Part of a small language model's weights.
Architecture: LayerNorm before each block, tied embeddings.
Each number is 500 + 50 x the weight over its row's rms, rounded and kept within 0 to 999. Layers, rows and columns count from 0. Numbers have three digits each. The size before them is the row's rms in percent of the matrix's.

# up: layer 8 MLP up, 384x96, rms 0.184, rows 4-132, columns 48-95
# down: layer 8 MLP down (transposed), 384x96, rms 0.145, rows 4-131, columns 48-95
up4 097:509642449425467497413514481471503465449492510467532476496483503491419532426550480555484584520543533527510471603542525575497537469416394480553565
down4 104:576462518478496511517508494466523509489524398576524538379479514406453545511456437428429449500456468468552502469518524452561484457582556529489497
up5 101:442563570482495380546454515561436425424499613537506467497460499426490520501487506538464587479445431443470370538487542492480511486565428460468474
down5 101:526503374476581535551464480503486599445452490524586437532589466520433546545428565544581568490531482547529524450505563532496497483473483493520467
up6 098:549446508552537442494413484502492533450472455483585510512486561467491569649537474542586493475459472492416509474506510441525505553483527524543445
down6 096:435565546472483559535561481493492486562516545448394502530508470493579479451540521538471526524576511532460355520387417483484461487543503539467555
up7 098:498465497493453444538425522534506487377383495445500500477493442481469472583483490549525493510451494583521516525515628669523506548558527503508641
down7 098:520502465486567480527578500523515438557458516473559522526447544567557542471545510605531393430374595471462459529521583418497440594569507505394488
up8 098:445458524510440516482447523574489482537394491474543467537543539540528478558530524442508447561529520519551523544476515501417412567536562488431568
down8 095:501483538445520492462528491446466509430592501483449457457439521487603491503454464572453468502455615526574563493497492520490429485519492523515444
up9 099:468490618543546478604451505507477497501573461559486436568601456478503487467450586486477513504410547527570487463490532514530465493426499494469419
down9 096:512447519499452435510551409477575450522469564529545558516430446501513511473559484500569512497551543512484532498544466518427431470487473563409561
up10 103:373398560489472442474436532438523573550558524473598486489533461513487512501463432553573504503506474505490537538523457497485454537499539511489460
down10 095:591490469538447536528487484546536554494515443456523477515488491545486480509473484445608451566547376428473529490543568480580484460503519547554496
up11 091:490488505542488550484559533448615587564523464506491432469580501551424542502483456528470615586516502409476516436583518484440549514497510453554454
down11 097:555581518590496487534493478544425439367506419582578488407548569450473462544535504509487383473477526499414503480391454482549593421503468561436482
up12 106:438371476533632484441372474560526501437591535539504541468459477506472544553528486498444514438507512552414457460537517540463455469369466556531507
down12 112:566452466478629463487418543447474437539512526489450478526418541491414538603478462505480448447553434505513482560577453586521520560425534508414504
up13 093:512541486471509478463561480510589512575485460474571500439432618531537431442423436464529521546487537532539463512478515610427437453534495482449395
down13 108:517474468558556509479421542529454561497479598584474567479536509467449474573583522533498495436444480470495562434580426471508558466500500500483511
up14 109:492455575586494541510539506561478434437548408481394460485545466484523426440543434557530512531424516562553553525613473458582567523471517502556484
down14 107:543522473559438557473521474491432439491516536511505497525384443523492483555522361515579533493521526483479506484510507593581470536588577468466526
up15 094:446432548473500521542405520510440563552520585461450406596487517466486516544503551576496501564457496533511515517536451373407536519603408441539516
down15 091:599505564507461532454593480507530528500500449459538428466554458532482556520423509438528494480613540513543492503453509607536414564455498459467544
up16 103:547508476507483511473483466498509452500502389548494516555603506437478519569470586508441616515545423476459495498437555497526514523475483484567468
down16 101:556425467431464531527656549470604463513514606530578498439476513439518550477499447500502530572523582442549398495540471471509467442450526446487552
up17 102:413452546500523475554458514567491518486538411632475467484440475561483470511498496537433495575497516495489485473467463459567486565451393434433490
down17 106:604419462501619569373534501411440467539433537557522523469472512546533508538528532444477503399505404511451483627581567480436569485549487473521437
up18 107:458451492494443521549512421512414534512539510498608435535507516522554447558371540480475472430397569453432482547600552403542524582510539504553517
down18 103:484583505511560548508452447525441490513413538526409442635613563442496543484529507550501511570484503522476519520524602513463467475425562500449454
up19 100:520482563485445505570461551518499536540555471479454463534541463511488476445564426400453490421458557485489535461453530574469481354482438399504443
down19 100:404579452481479349503538497480499530455529442576529525395469526451504548532484551504435482534525501530452470452533496493571509426496527407345515
up20 101:622461482577582580512452545445471452451507487480510470560521552507511449498560538541523545440537485443415451463518494505479475455482513540438469
down20 096:422552504432424463526557494417515458464549531433500523473616497498467491461520387427501492574532560472512517618478584480500462484440529509506563
up21 099:407515544504459560506513533518568523495504498421531506480425544534523520569491566472493494473496523471461526432453594456470492436489585549497496
down21 101:539421387444507533554469535463526450469436500534556467520512446536479475473436526524571536499448591418546494505424374491555568554470513439478580
up22 100:506526462551589558508471506559601495552511561492478424489540425553387448519562564497508526440464537508409413529445506464486533468479499464549436
down22 104:542487509535496511472479526423385456471468538531569516393550517606524550596481452500525484492483430518583531507447587440412506461540446502470441
up23 106:559443594556566509493445524536447496515383519473467513584484437475524414482412530412419543540504370507523524553507548519559558452515526512558392
down23 113:443509423436511517464507498478534535523532451523471513527558601547538503542591451543465468503552475633510481452507401546503491560534413492517530
up24 101:411508516494545523475503538521458542470553504361530551498434473503508542504498463546484585515551518558448440435500480451514407496530544535524556
down24 096:645575487545404514527455561488524514514554465511398500576485409414509507556477538447512535496506439551472529456427438522526520505440416482594595
up25 087:482536441611537510514531474490472470563438565526494583536529531488489359428610469609471394493540533445531479533515463533485505520457523452454473
down25 101:496525540523484558490481539481575553486563398498509455436482447555493526522378529448521573480501482535449509431496537502517454474569435496478538
up26 098:512507531480452538457524439492531450459531526485485434556478461509475484498473443472566467456666457494434566491548559451679548496457520430481465
down26 095:488489473453541474499502519600582468493465489409521516425529490454562511482498582475467557578400534534429518501482484523453424523487516554492497
up27 095:486388556464501519624435606505522491576479563501482394547581503450506488467496560464492401496571574495452550435429505479536528457441485402515423
down27 091:444601447541440534405519503396477423455578466480461481494413475564482466520478405508487515531485601524521527489446555456570509515463546472446623
up28 101:522448611543523536482448503499461576564545371503576482404475500525483491522476493520514555483451520520491455571496554430567580450486514446504434
down28 109:519449449469481440439513452519555537521518545547569462531449457492516597574392546454504499551474534497523463482481444421447447505419659474493523
up29 105:549394540460552493554509541463457425550532434550493466417580482538538503488507531542517481372477511546550464512585607504519389488468507570454480
down29 110:527480396548531549548480510562492535436480467475527456494477485564555429531383425577525454558504592466492617488512475564529391485527501550520406
up30 095:499495500433392525518510413410504587463554549479577453481494543496500531512492542529509587524529605491488528492523504426481579577469525452501519
down30 097:468464525517534514606574574562464428513479460509477541584491493524432433455536472495522440434496393535506521553472551530456497518563442584527477
up31 097:418571507543400550498499433514601423463512512422483410547521573569495482550480487535539445467479486425513576497489484450542491529480500376527530
down31 094:504510434455424548497485491497506485503485511560454512556451552512454594503495600459413541537428525600510431439472495485435473521459466586537498
up32 098:506477395489600522534553407476507565482407505614539540556442435554589492519515479619482516449504478482520523480498408530593493497466398493498555
down32 082:498490427437373469445467548488430536466539556577498485539465530453417505557463523428535491625494557435402538457490531532490499556462516517536464
up33 107:457525557520431483464518549497566488488456430404507422497499438562473488468530515534457483472578446437471555475526619544465537468495531537519580
down33 101:497573443583470494451412406508556415538484561507477506563453544486527482515432491515587530510558515494487586448426422547444419458577517527482409
up34 104:514458494514564517584477456429478540601426457437541509558352395454418533554518482546434491580473458544456494529539570468487505493509458435505362
down34 105:601454535553474435582560474418540604393523469590532438480504510472546573508544518473568585429588429493442494440507470491423492490567521512452475
up35 094:588554575467542496396451493532536445532532468524532436467493447572517466475510468548459443541477472484556523486481531460393545496517439510618514
down35 101:548523477503455511458481612436501545421600560600574514460475500435459518500442577511522503418508451518498553433557533464558493533419503422438541
up36 106:436540538427571496522503528572483484531569584440522604490545536539553519526493496458497495389478538499534469422551461535464478540472339408511530
down36 102:532479448495441445593528451496488421436540447533534559456505528519487573432537500511628498541482471474450464484432499462471501476423536568561486
up37 096:511494461493463527482491465378479546433551495605511479437583564507496446555533455582569498498527634491404544442495481478504498524467481434458509
down37 098:494510457462564644535520569504492460538439481423460527545427456472539512522498531515452570443468499424518491595495519532542498481547518567555544
up38 100:571435477546426617483526436476487456531540501490486484550536576469518430534628533547482499550515543533499336457591531526487494445534517523505516
down38 100:449502532617471406534497503483475425507359545495536438552568589443493478459369522502477468490524492479530550567512508513508555468489557463467464
up39 092:563459463513494493477508500511456447488501436489475438561582552549499466512522377615511378525465528472505450493584471425534469611489572553454535
down39 103:453542499477500497491438479582533453513516529489547559479484482447522518420477603510493602476526415506414456565469606559474461527500307514524470
up40 100:523475493469472471412457431548418461511598389568485487575518481470522542546472504533499581439469550520501493506478511504535612519471443527587496
down40 108:519595532533441458494486579521558537478498530421472557558542482460508466548559489540475508500370532451448520480502429425509455464451554462432536
up41 089:585482441544489467518526539578513493514503476420536427554580501466499453504407478515483538396561492484523550506472497512457505571458514536460400
down41 097:509519428471477443398418451506552533449472582563525550489440457486468529430529523493559519551545424534462421487530484478490455494534458394519558
up42 109:543455597538621482473472541388490538573508497482450456453471495443352472469467427482517501515575572532554430507539564499532508440490477485545513
down42 101:524454447475467543547506452545518483552507488497564613549467452533554433439559529462579480538409475467456504496456502585509531473488430554507490
up43 094:445431499566534474484461450504411476545422569422533462523493394582521545439517488534550524578490575495407483405520550529532446492499430482439480
down43 097:525507474420566505507479527546588555473535529493424523405602594524482522482538544504446566551616502518521467596522516422477534502503385570469549
up44 103:434580578504488522499488480500515554521482491495560573512552512485410491588497417507508577436527434461387393531564422457479564520577520518497485
down44 101:517474473512550547476489476529527492556512475528468448615476492465446524466444563563395499598411593530510438470445505496580532509482489513498472
up45 095:505425502568468580493597496545572397617463449575582502533487506460547387504471493534493511526445559579481551507510516512524479532492482490531481
down45 102:471538515522586417527482492440417499500544607537463511459474502430423479484546418601525445508502516455497516469519479410568530495487546527461519
up46 114:433501466586475552545521454468523421546462545442434578491549546538513425481417456524586527418486503515567609555567433507565517486507550464479512
down46 108:440485590526620446476517439547456541497447595479530595482473538529494496504492529472450516431458436535449520475460574437477459485372520535539422
up47 102:555455395514541505486546510478497534493524473500546523558450522484437417577469520505496590360473515564429460405455465471489587530587517528478512
down47 102:436637493443477524577542482581433524492460504462432520521494514467584512422495489499515391505582461484545537636523546506424495443469466526471462
up48 114:502482546466457477508475546456434484542618523529565447482526466420498479529543464427553528431467565559516556542508559528478520487522409503517515
down48 111:464469376501471482521487529538596521474530533536495443517525481447612490543481573564455521550529562496469449549500494485472453450513496474491413
up49 106:511438495483588559441540426519623492471489549606532342498484459528479552504414423513509626416502521525518495561440464559510484486535458532507445
down49 107:434596551550413458490367509454484481392515500471445553406471539439499437497529510508606535502535387507547513509490553404493497529519575514462568
up50 095:534610504546521604387451446476512521504424481501471443469556509528511551516498480494502500455524534484500455538431647520436466465440509564468490
down50 095:556432510459545438553567429480569505433448568495516576500555394576552454514519579543476510445510447398508476573483495485569496494610461448483488
up51 100:468401598320510438454526502500484508597401565403553478568524456479512494417446459490498552455494450447568487479524494520476518511594477520505462
down51 089:499534518580491387561533463511514545441465425501519475395597534525480459461582536620501515586444440500464473508449560504525425436502520529521422
up52 097:525499531509503480515425528451589556423403490439534467569494437450427513561447532574586513520415488405531581501563619477496520471480468485590448
down52 092:466483459497518401532447509554562505491557515462545557543387466544491611550502508434500529480565472477496440550452539503415490448528452450520551
up53 095:532522451529420482510375492603442451478490547510518475547487602422499506438468430531527590540532467450553525557447507519470449568543504546460570
down53 102:588444436508576529493654497550589571423523493523517466445500516558440478573464575480494422508480540506528427478512564472460484477547585474437490
up54 107:473498434531569456506462504500530555559508429521492485404446560450589475568552434449540476549423481510567456428509507399474545472547392472455480
down54 100:421485492542436588522590545525466547494479464476550467566525420415472495463473450519508515516441554523514494543573390577560474547557525577524522
up55 111:432492561445463499477543639596538444428486496427473507556506512508499489453472496432571528487511471464422460527503466478445509461549572467473416
down55 103:448493536463483608477418394530514512506475410431375596504553491527434513418567466507592510428410454444470483588490530560485495618535427553483513
up56 088:472456400510430542562576505414564589510590549543523448447419496381542512569487559488564506521502530486502465459497509515520542584500572475517448
down56 097:476459512531610440443465500515452491481345444502492529507487508570450446446486530492551487477546526532504401529420495484467514568517440556536478
up57 102:531456530449474581403500503447511508543447451415516579514486623485529427465545525562482453543591536433509500534470543469453588591490541495468410
down57 105:470484507552518477500546410460463484519512395670506549582481510457484473473492467466510510463559435450537473533462541569551544494485439448536449
up58 101:550517455405503489389474474542567458431476482419523638552531544520480436493565393553399468430531436478548490567567517437554482513468475474519544
down58 097:450559446538491531486516520555478541425501436489507539515448483552496493416477532359615537514606465403510513477599452518441427443476531530420514
up59 100:610534468536535492587450542527488451448468425473528487585588464511441506515472553497595432453473533508527424525444527576528547491595503573526479
down59 106:494423540540545579465533462539493543464511460438598556431518517398519434438584437527485480582542549440512539552447591518512512494418478447467397
up60 098:495516421478576589549485544495479587522537466528513457456522497604405524507506491423460498490536450633518507540452497478530513499455537439538518
down60 103:522459464536562432432442408522474481465512610547548502419514526503487554490423564480584549523499495395536539503553516597435546440480524488494549
up61 099:374468474422476443551477504506574483508533450540589443527497528374512470450547447477566428454513563470501553430518560449493499483593474487422508
down61 091:557521503492461624515450461530447416602527514543450485558501473595509478466540424552427419549496493531465503568493483534577457584430522459474461
up62 095:490449562541479473468434483501574531469516451452508480565479485500535436428620458461505549484510556595571570439573525517479491506477528457507504
down62 084:553421403528452548566566433514582494460542455538599469414532503485509617444465502476522495512458598481576501502455508523561592433579575535523426
up63 106:522443541534528538538547457438497393556597484450549528500433537444455525489547489433468463523391432569533491612581502518516459487581446431498520
down63 099:533523529569539561455465538520514518517491483331449467504457606521561486547526466528449464465524530482507511515598444502459499579519467591526415
up64 099:552491558552448509495483491504531432514508538465603562501544494578513520463459441548529351498504508615475506433477580492509556526524532462555416
down64 100:599593583474474523402419412506512433432537462460453479503484446447490501445486525551499518582355468431537581510478493532541554436428490497471507
up65 110:421455478494566485562423463510597539438523461524462640561518509451471573480521449469465501496557441496452517552476529491490608479473528406528570
down65 104:472507522499439532579486582471494449492593454409564575544364484516516498493484605493495423492468382568498503448473517470460470436447506572547529
up66 098:463546467492448508568481424566556555452405458445481558495532506469509442500521573571521385440484497527521495581544489658505463583459473552428468
down66 085:527502570525619443402489467433454479480525449563561515484581538451462501510389504523485491429414523464530524431474480469504477518522626471490573
up67 091:557487440491519517530517554533508474528492435475485481524412566491560540486475450565585495506411483510536535461604477452646488525480472554450504
down67 097:542520547530467392466492366512448533520525496470493506425427416554496504522482521467456543517592519539517465474395530497513525496526425461524518
up68 111:468439595533499446451488461502547560537503433497530471437525575559440523492470548477586450485472477474477381414543603481530481582551421524492497
down68 122:568460470539546448561489574517618459540479460539458484500542476386502543493512499502473398430483490457511579475505443468587490410436517446443452
up69 095:665565481494460415485467475471491513525448495430504585569533525444516435577515467536536484453511493563481443470563470607532462495473557498533468
down69 099:496535563446487544494551459558599531471443501480497524540502480541444555449522647469547556430445466402544518565509498444555460473495504511530529
up70 108:478519577459477476540526376437465535468469456568444472432517431495590449511462442505497512503494506623431504506581658440544383540583582523490567
down70 101:468497517494546543483418546564539480519545468517542457484537509480471549540541590415432534550500384516421442555577393509578517525523473519490510
up71 111:472534507541496535590472547473519385493480541489544535484480487530542502512539528531389484500487470638455439592515522534456516521505507507435481
down71 105:493395582435476487505574500605557501495500497437530518485469510497537502463546432472492452512500572459466580479543499496377577408496649579409444
up72 091:483514486525505489471460582571551473485418487435458471570413578499501503516468582512576475557463474577447428507387403502453432428503593430507569
down72 087:569491546438489629457498495495572427574510483493434511449494472480526503536429514478397563513466454506539528454485568472518541480570508533517466
up73 089:465479361500480498506563457574524479426486498472488479529502412526521444544360601502445505552445487538521496507423581514458477499481542489602492
down73 096:535529432483501488446526567560489556540470503536551477558456511525486606529548500468525486517510522515412420533537476422477441456456423431446519
up74 098:484532504489521472574394480428568474468433519622510548498499432600417550491546390481487494476552527423505451553487522443453534470552461507451554
down74 089:485444463492480487463545540569572512564513441458438491475500542492516370484458523474513550552535563529433502453435487456475480444450434424456478
up75 113:464452543468535491484423466482465461554578427536538518562505462473399523583531537471436499536504538425482356499524561505520556546512458495513522
down75 120:470559536523527456542446444497518568414430455512433492452464500542548389515463546527470459492467495520488582455352513566474575550551479475477465
up76 104:442509589502555507596418483372472513546513497465479490523569546458518554467476513477555433556484497517524463519517506566519530421390379479494506
down76 105:561546535564532501428514418459468432496474465501434510538585552640477477532396616517569506506600375521518506551522574449516496502491535473437413
up77 103:529536541407473499473549457481595577543475436515530561568518509442549515489519514534513452500546407571490455466540440563416568588497579515478485
down77 103:520481510504565513444459473428582441443587457392493462487392440521475482564458479513500569527571518498537464491502439538482493486561503438509627
up78 101:424538501509503463481536522521567423468498572548537584484524485485453491528482475526428529479447558526498511497481419523421490510568490583540499
down78 095:516491294518439467429508522491560462578483500528518603463457524487565428509432530437448523501422570469564464524570522464568453466549589483475532
up79 098:446491481511495595537535524548585479418462553488440560433510545536523486590413520517520542509417458452465502425486516581449524554480510467471503
down79 093:475540570559480350377465463496474511535534563555523444553486475551507494534492405497538472472468417495504489557466495411450526496526490474449479
up80 089:573450462489500529456473570536446508577467528522428413464504551401440414498485424498497560561483505474493405558494451464596512526448447491498425
down80 095:515466434532508498487459520569563531523471545491479484480503575567556498575512556422497503424503505485484550489547511550395500473531448495491465
up81 097:579524475519543506496519491560522434451509384536511503461573540558507519492498547504517561484508508524535503450509529436507588551461540517522497
down81 101:505578530542582529427448509529474456578414524592464499543531514597545498449505442473538538530515426496565531559576578547473492464492495564600438
up82 107:492492472512489486456526454562521561517517491494482551483487514456538495504498348441568528498377423515526522419499429580527468532482447513499510
down82 106:483525497534539482531508404536529494456517622534484531547539449553380437455603414386472505494534507549583540506464438478550528547435551495491529
up83 098:492546554573514547475630496531511441499522518447523502453523609515496564520490506520512628506434431476411513426442474574472522520447494499575497
down83 099:513471553507464538450479534490482477577550605524514541465387495472492484518526436456449442486446468422631446506555542488535462558560585568564536
up84 111:591472583465478547512483483581487435523542419484474524573571506521455491545530545533420478511511474495411548532555546518544453433618493449465449
down84 115:508491485521435382488467484563507647524493466576475472463436452433471452485556541523561518432496577451521523508510473444519481485457526536486518
up85 105:481465523556544468527487488384498536423386493494586428481510490482494506612452534519543454533525518610449566513503568519500500492550504507514481
down85 097:529557560471526513526531469587465416570394506455494551545507482536608486466511470510534482529527442472504520485489507412519440548485454479569530
up86 105:497503471488438417514533404536528521406539516462488483555418531504500544504515567411582550439469482442518446442561531498469575477455489495523486
down86 105:568498475504457317499477482453507510483504464518508478543471594511578493517451525461501548484517392497528441491515461552535439598465578563450579
up87 092:510455486477480502452373456478503558474469602402503497474466517546508486519565467555519479523485557406561556533495406400412490491491454500461486
down87 091:511512516477467464619544443440577420459488534537563395493406582519554536476421583429432555427549466508515515462498531515484469527539465496548514
up88 105:520451593609521558554530493471441505457508459449552547657502595485430498425483439587469508538470437498531508525402458483457605540438472455544517
down88 113:493606502437550386483502600519489414527396493553527497497587416478587479633467510514431529493489497447485418552531506498557528482483555567567483
up89 091:607512562558432581490472509369549537503479558523519514543494530486507538501583548469514444473519444500561459514424465424518438618475429428514472
down89 091:506560524429562490538568512502533438418523424473559524400543489546527352461498550534410527551505514496564568562529541504553523364460512508475470
up90 093:412531617468482488552521518391549553488584478436477508375544596404525473466504500539498520441489547481542491445475555529548477601487531481473450
down90 094:557551568552556470528502471527508549547467579510577604489503441515368455563548577453500550485477500464526531474572464471439454440586466478453485
up91 100:501455516457570497513512459523455581564457584452546530580546574553499483527491445528468581552535436488439511495485463535495552525445455482596461
down91 096:458415523458436516586484516526525509478434510612399491457506526422460527487406594543520547533437468438555524555566457474618505424497537507481471
up92 102:565509514531520472484497549557496518531498511467506525480399407551422507427451526512343492595444399570561526479558490574514566556538449471538575
down92 102:406475501441547531515558513576475611566495542546587485460472480509484539454551503485462482534469486475435522453436565526425470502434524509596492
up93 094:637518424465537551473536494391505499502474503523529506508469402478562371461490425511520588491525501499538475510529448489495512394445561562451572
down93 094:452438502493526584555529483582557524578494490569519523436498509538549573510554547466535431513461498465414494542545583556432504498474417586534426
up94 106:422483488490479549522383589539380471491517505471569437540314492496527483572456517545572546489478471521460494505449496483521392490464544470446486
down94 110:547572572517475473573547508513405572508497606579486480473495474519449428507539417494491501451416469488593458529454495473476532500581563466469530
up95 098:451486532535524539529542480533573445552542503499554416515577536436552487409416510566563519490530464532425530487520435371450495525534500538486514
down95 102:479538409465419414512494553503480527363488501554479488555525484511491496580445494486541511544430499493474445524528521568570547467414422389501518
up96 097:501491520481482603533526407520596482432476590423503520486488520533558541445487509443561438557467420498513505492375469452499521563488384495516465
down96 092:529533492546491533524513508450465489449536436472483487463410426508438387536463550488430411514478504588471480481560568526541537485428462515516528
up97 094:444573545466584439565465477484550511477494635480523523573485524478474479552439446499458520545426471437420487457482529497623502431505491512469450
down97 099:589479419454407567417547555528421504563451535430492473482471492529521469476506485510515480591521445492591463459512476485530460442587527534441521
up98 099:436515504526519490502504610553531579469467475482523468480610554506509501527533501522607539521524487437534487515530573463610464415364472532544428
down98 097:474484525502491493463462463428450422471498494511447445572455477525465474507486437475454521440404531503569526444483511567472491470525511538523582
up99 087:496417437425471482527482507463516482508527518340513565534472553463464496510512531453502465554532490517511512516403540516514449470472556590488465
down99 090:479554527551544453473495492543513467490436556564581447574432478539457463552391549475527604456537479523542566466569517449566489571509510489457490
up100 104:523397544519508470432418441471432553513545523465571530431469503498536585518493483523475570556441490582467406487449483550431551561489527458515498
down100 102:423554507512461520440446520531579459490572528503509495574532464539425592499457502454524499451575487421464464594554460464616432420589479520529535
up101 098:501432486529503477494442481506464493553450539578501607516537484471498658472407508603507464516579560514437503454455548528501439476547556476489455
down101 091:489537403475489534535522562520618530450517448449526470422468456487553585551539516424548410468544607540529437543457513527459486546536445506568570
up102 107:485458488414454517528475526493552487539578521490504504432486545445526487464580487521524471424376559559486496549488483493440448605571526559481543
down102 097:509453502514480428570468475440449490525507476581409503375499543536541533518479527475602489511615485410543522477491487489397443507535604466511508
up103 097:462484494543523557561454404519444475527464484531556633445462348539517519481471475480544552532496497400526542539565553512575504439536453504536555
down103 103:438586488491464460511572629541476502454552535503465450564614512427489471492450546608522468440501432482512399488423505521416541525532469467529427
up104 093:514391514503537430661531518456485534490514522466598622455483393415482414494548505553568424413487495594487450492486514437532500536415515474474470
down104 095:547610440530508547473473561536447475490598451574433591435465424510509383536453490541383550590501487561475538510460565472512515438523490456531466
up105 098:458551606491463480550507517504432549495490404431550484531536398554467512587418431517480518537561480532434521459433463485577521443526485605448544
down105 091:505470503457580457464492560536600407496483488515506385476458495556543394489466505486498555543510453502522515536566528489531645584605403451519535
up106 098:484487458540547530530500498506533456487452512515534405515436467572493387440472506537543555459473601516513464569582508441519475418548605507546428
down106 094:511529444539459452495473478390421552471537449529529474407636536513493510477552518497447534507559523547484467488534525468502490479497507446485450
up107 096:463540435425509489505522497535523523438522490502511551416510467510503511526448418558521494496468573487510540506362520571552464478447456479461491
down107 098:507555552452490445463482544484475478503422456515498539506567569516492529528536468556514540525515387519470482434650513545395503521496529584507502
up108 097:467555440506475529523486492585557485443482489522531530429576495516341425479457559470636600461446513407522521465457507455422538521524506472424457
down108 117:480513371519499515628469467526520514527470505457592483443492492448452464481504563498465480589585435521526558439510605459546503518424486574455379
up109 090:535487467521460579548566541470509428525503442456542456434482570414341569509510593582557570543430596576456530391477454544516461497519477419469560
down109 103:529581462528397539569466540458536506590494507504528508559540455486436481435539504474469432585537532475594487404510547529494469479446477481459520
up110 098:509538539343570440459540416479591506523547595506450576501512514499503628484428480498491496496594451526427537466519509422502488522520454582468421
down110 097:462457473600435468535441499553418428489549482489526474539435454543549409492520446411484511511474433518450532513429575648513446552456488523447517
up111 093:540429511534548526448556486506529558524465570435495535475491535446493469531450438508540404342648519506606544548520583504526467590407498515456438
down111 098:512509421387503483521461497491544444502586457525555498447542537521485524420483527514578518635434430459508564508484450487530522405589486482449437
up112 111:482518461500511502458402534558495437489565518481529553427575437441413498514521550482541565505458537479476416588500512500440557454525463475528461
down112 120:505427504452471417532493387478461586446463506485543488411598544480505514550528467537462514566532553612482576455567451540431469542499626427517528
up113 092:557479472453468549510467573419557544475527425485510501539509542442532534442591569500517520462486545569438489498496421620538564507488511529475439
down113 089:540549481465464497554437465477433552447542570474552508461430542593463517492508409554487507489583523523522487515395450437430457526494446444471458
up114 107:502538534518501433549504440553459606455589440524514452513416481495479446502535471524504429531459516581527537461609482508539552553502488505524496
down114 100:535479519396529408456592443472540506535438540462534526486531486510512614480465493422408508554525518540605487574531510459484494548524454451420452
up115 104:496530526522529426533485438464608499438406594494533493495441451478568395483537536621529550547476505498445538451499447575494432520537462509496480
down115 104:474405491531503548407505506558564488523522529470434506411538543581466563513573507412447501420491553526534436548498451493455471512496459506537608
up116 098:470456515555506484423405527536488419558573573398521487510542481539449495509550506541595418497532460491565426558539454400576467463507533568544441
down116 091:529454507538526457597439518445506518455648460480516535486438423404549493499468444587474475492555617478435531532542536550501473536464557491394546
up117 102:602513484466515497566508484570494465446462469505557570533656491462506488522465518549494496420447545487498463484511578427600454443523505404494527
down117 106:484439484535539470401447544441547484503512423496486445454455494513545424523490521481545487496449539492499534488506511525541560519444501454602462
up118 105:471502457516600537495510557470442459508451449489476421455575548526451522534418543535540626449437425532507498515493424492569540431477499483571515
down118 107:380438507499547504511484439445548480474537514543480513462460377475584530528467514461482416542549552528514500463502492505526504479527475496542380
up119 094:513529504506473505522435543490527513483475547523453444504566459510528506498492541467531503501522561461442548512431533492424543576474505568527455
down119 097:525522426483550434464518611430534556469574508485514453537490472490439502545428557515553520506427524458537464484577454527500484453500511491521517
up120 098:423479479464496427455509513547472489540541556611456478547426534480474467455482500437499507572416402444491457517424447512584490501537424486440438
down120 098:501490543513571489492519373490592532515457490409532522454525551587570493529556541537546441492516586468474511502555548491481461440464542502524486
up121 107:474423428485572495500485512497421405467444493487501505526483550503463548455474529589586528469548497503495487556526477577606468439631455459503438
down121 099:438494568482423472493581547439538489531487572608482478518513428472473587548492461487453447531557484466539463547554499485515487556436529465451484
up122 094:524466508320526468549443481470542535485571527561431502538459431502540506568436515459495458530538532470488527490460485481462462516497515604401453
down122 100:483575432539501589484526498486586478575438470461534475548608526500500488572499492538382492501436528516513464488532511507493500589544581452541495
up123 092:474532485473553590488528473508531523510383520554593449456483473555510587531540416494510492457557525451441492445489508524484461509582419590396463
down123 098:497546496473409387404482548470474463491608485492412472603480503550501508447463490526519575494474505494499465522492493541491477545496476466586478
up124 092:446557532565588492628557445478450551496452516520542484522483488575456491408411474464587516475482539522600504430463454519479563496556559473567458
down124 101:402504516423467539469452515427599512525503466495474504521554509517602510584572509558437505569488363486430453489543542582554470552470432535572516
up125 098:460461557487521491564450527546498450501552508528465505521478453508430594505554463458503453496558444412449399470537489366478501469470448441596529
down125 094:565488474514517515503434550479478537509511438461365559500444521519608449463442540480522452488494514554562564471528586435485520547481413498440590
up126 108:523509530524542572476504533507493436459475514519486526582489516479450458457393585490524582508468507519558422603489526470442488535470554490509426
down126 113:548423520510413506577514485560551528492578557411395455458513415468495487495583484553524529523497483440502577469522360581514544482493523461427559
up127 105:513560529559516488504556583399407505540589470468628508561462548540429526463518421445464523485554529492514555528452450440409595511506515547430518
down127 093:522359474407500465506487493564584439527475523496494569492609502508487556466526528581429455571484444452449541570477422502652485509560417547551503
up128 109:521432509447507466613541430405504501527538524468580538497431531526530518489493537517488524548622389479502519456512577431574536494464430504519451
down128 112:523483484559438498420433542476467550523547526489508483533479532424499440527382518434503528543457489576526465453547505516455456594550523515429578
up129 108:543466533420590482567468512398439489519434488440530520502511545463500493511477514478499474479487453492539493502437548470457557566513440523522468
down129 111:430498643531493491496565544463460439507515582578477557556557485486451477493505469587491486414511556504513534548539560472455404526477535413500542
up130 100:541464433565495437466425491434552450354424552589570487529484487487587462549541533521452489554544576477457568438428541476490501446466497560522447
down130 096:525531489508453569458511585550476523537452428444485518556469480535428549484476488432447492530441510417586449577573494532428525546594397467489456
up131 100:467448547487421458503580513481499497556542628440573391509494514425540642455419570443493538490497391519589515440567536547445573507499410530499495
down131 098:514426564428543556519493550394486459598370522428515553411590448521446501524548477528516474425489530492489507493466590445510467517539424508504547
up132 100:450532531475583422484515412543528461501502557604444463563566457507452464434578475436558518468527568535513572534523587467516532545520473488562497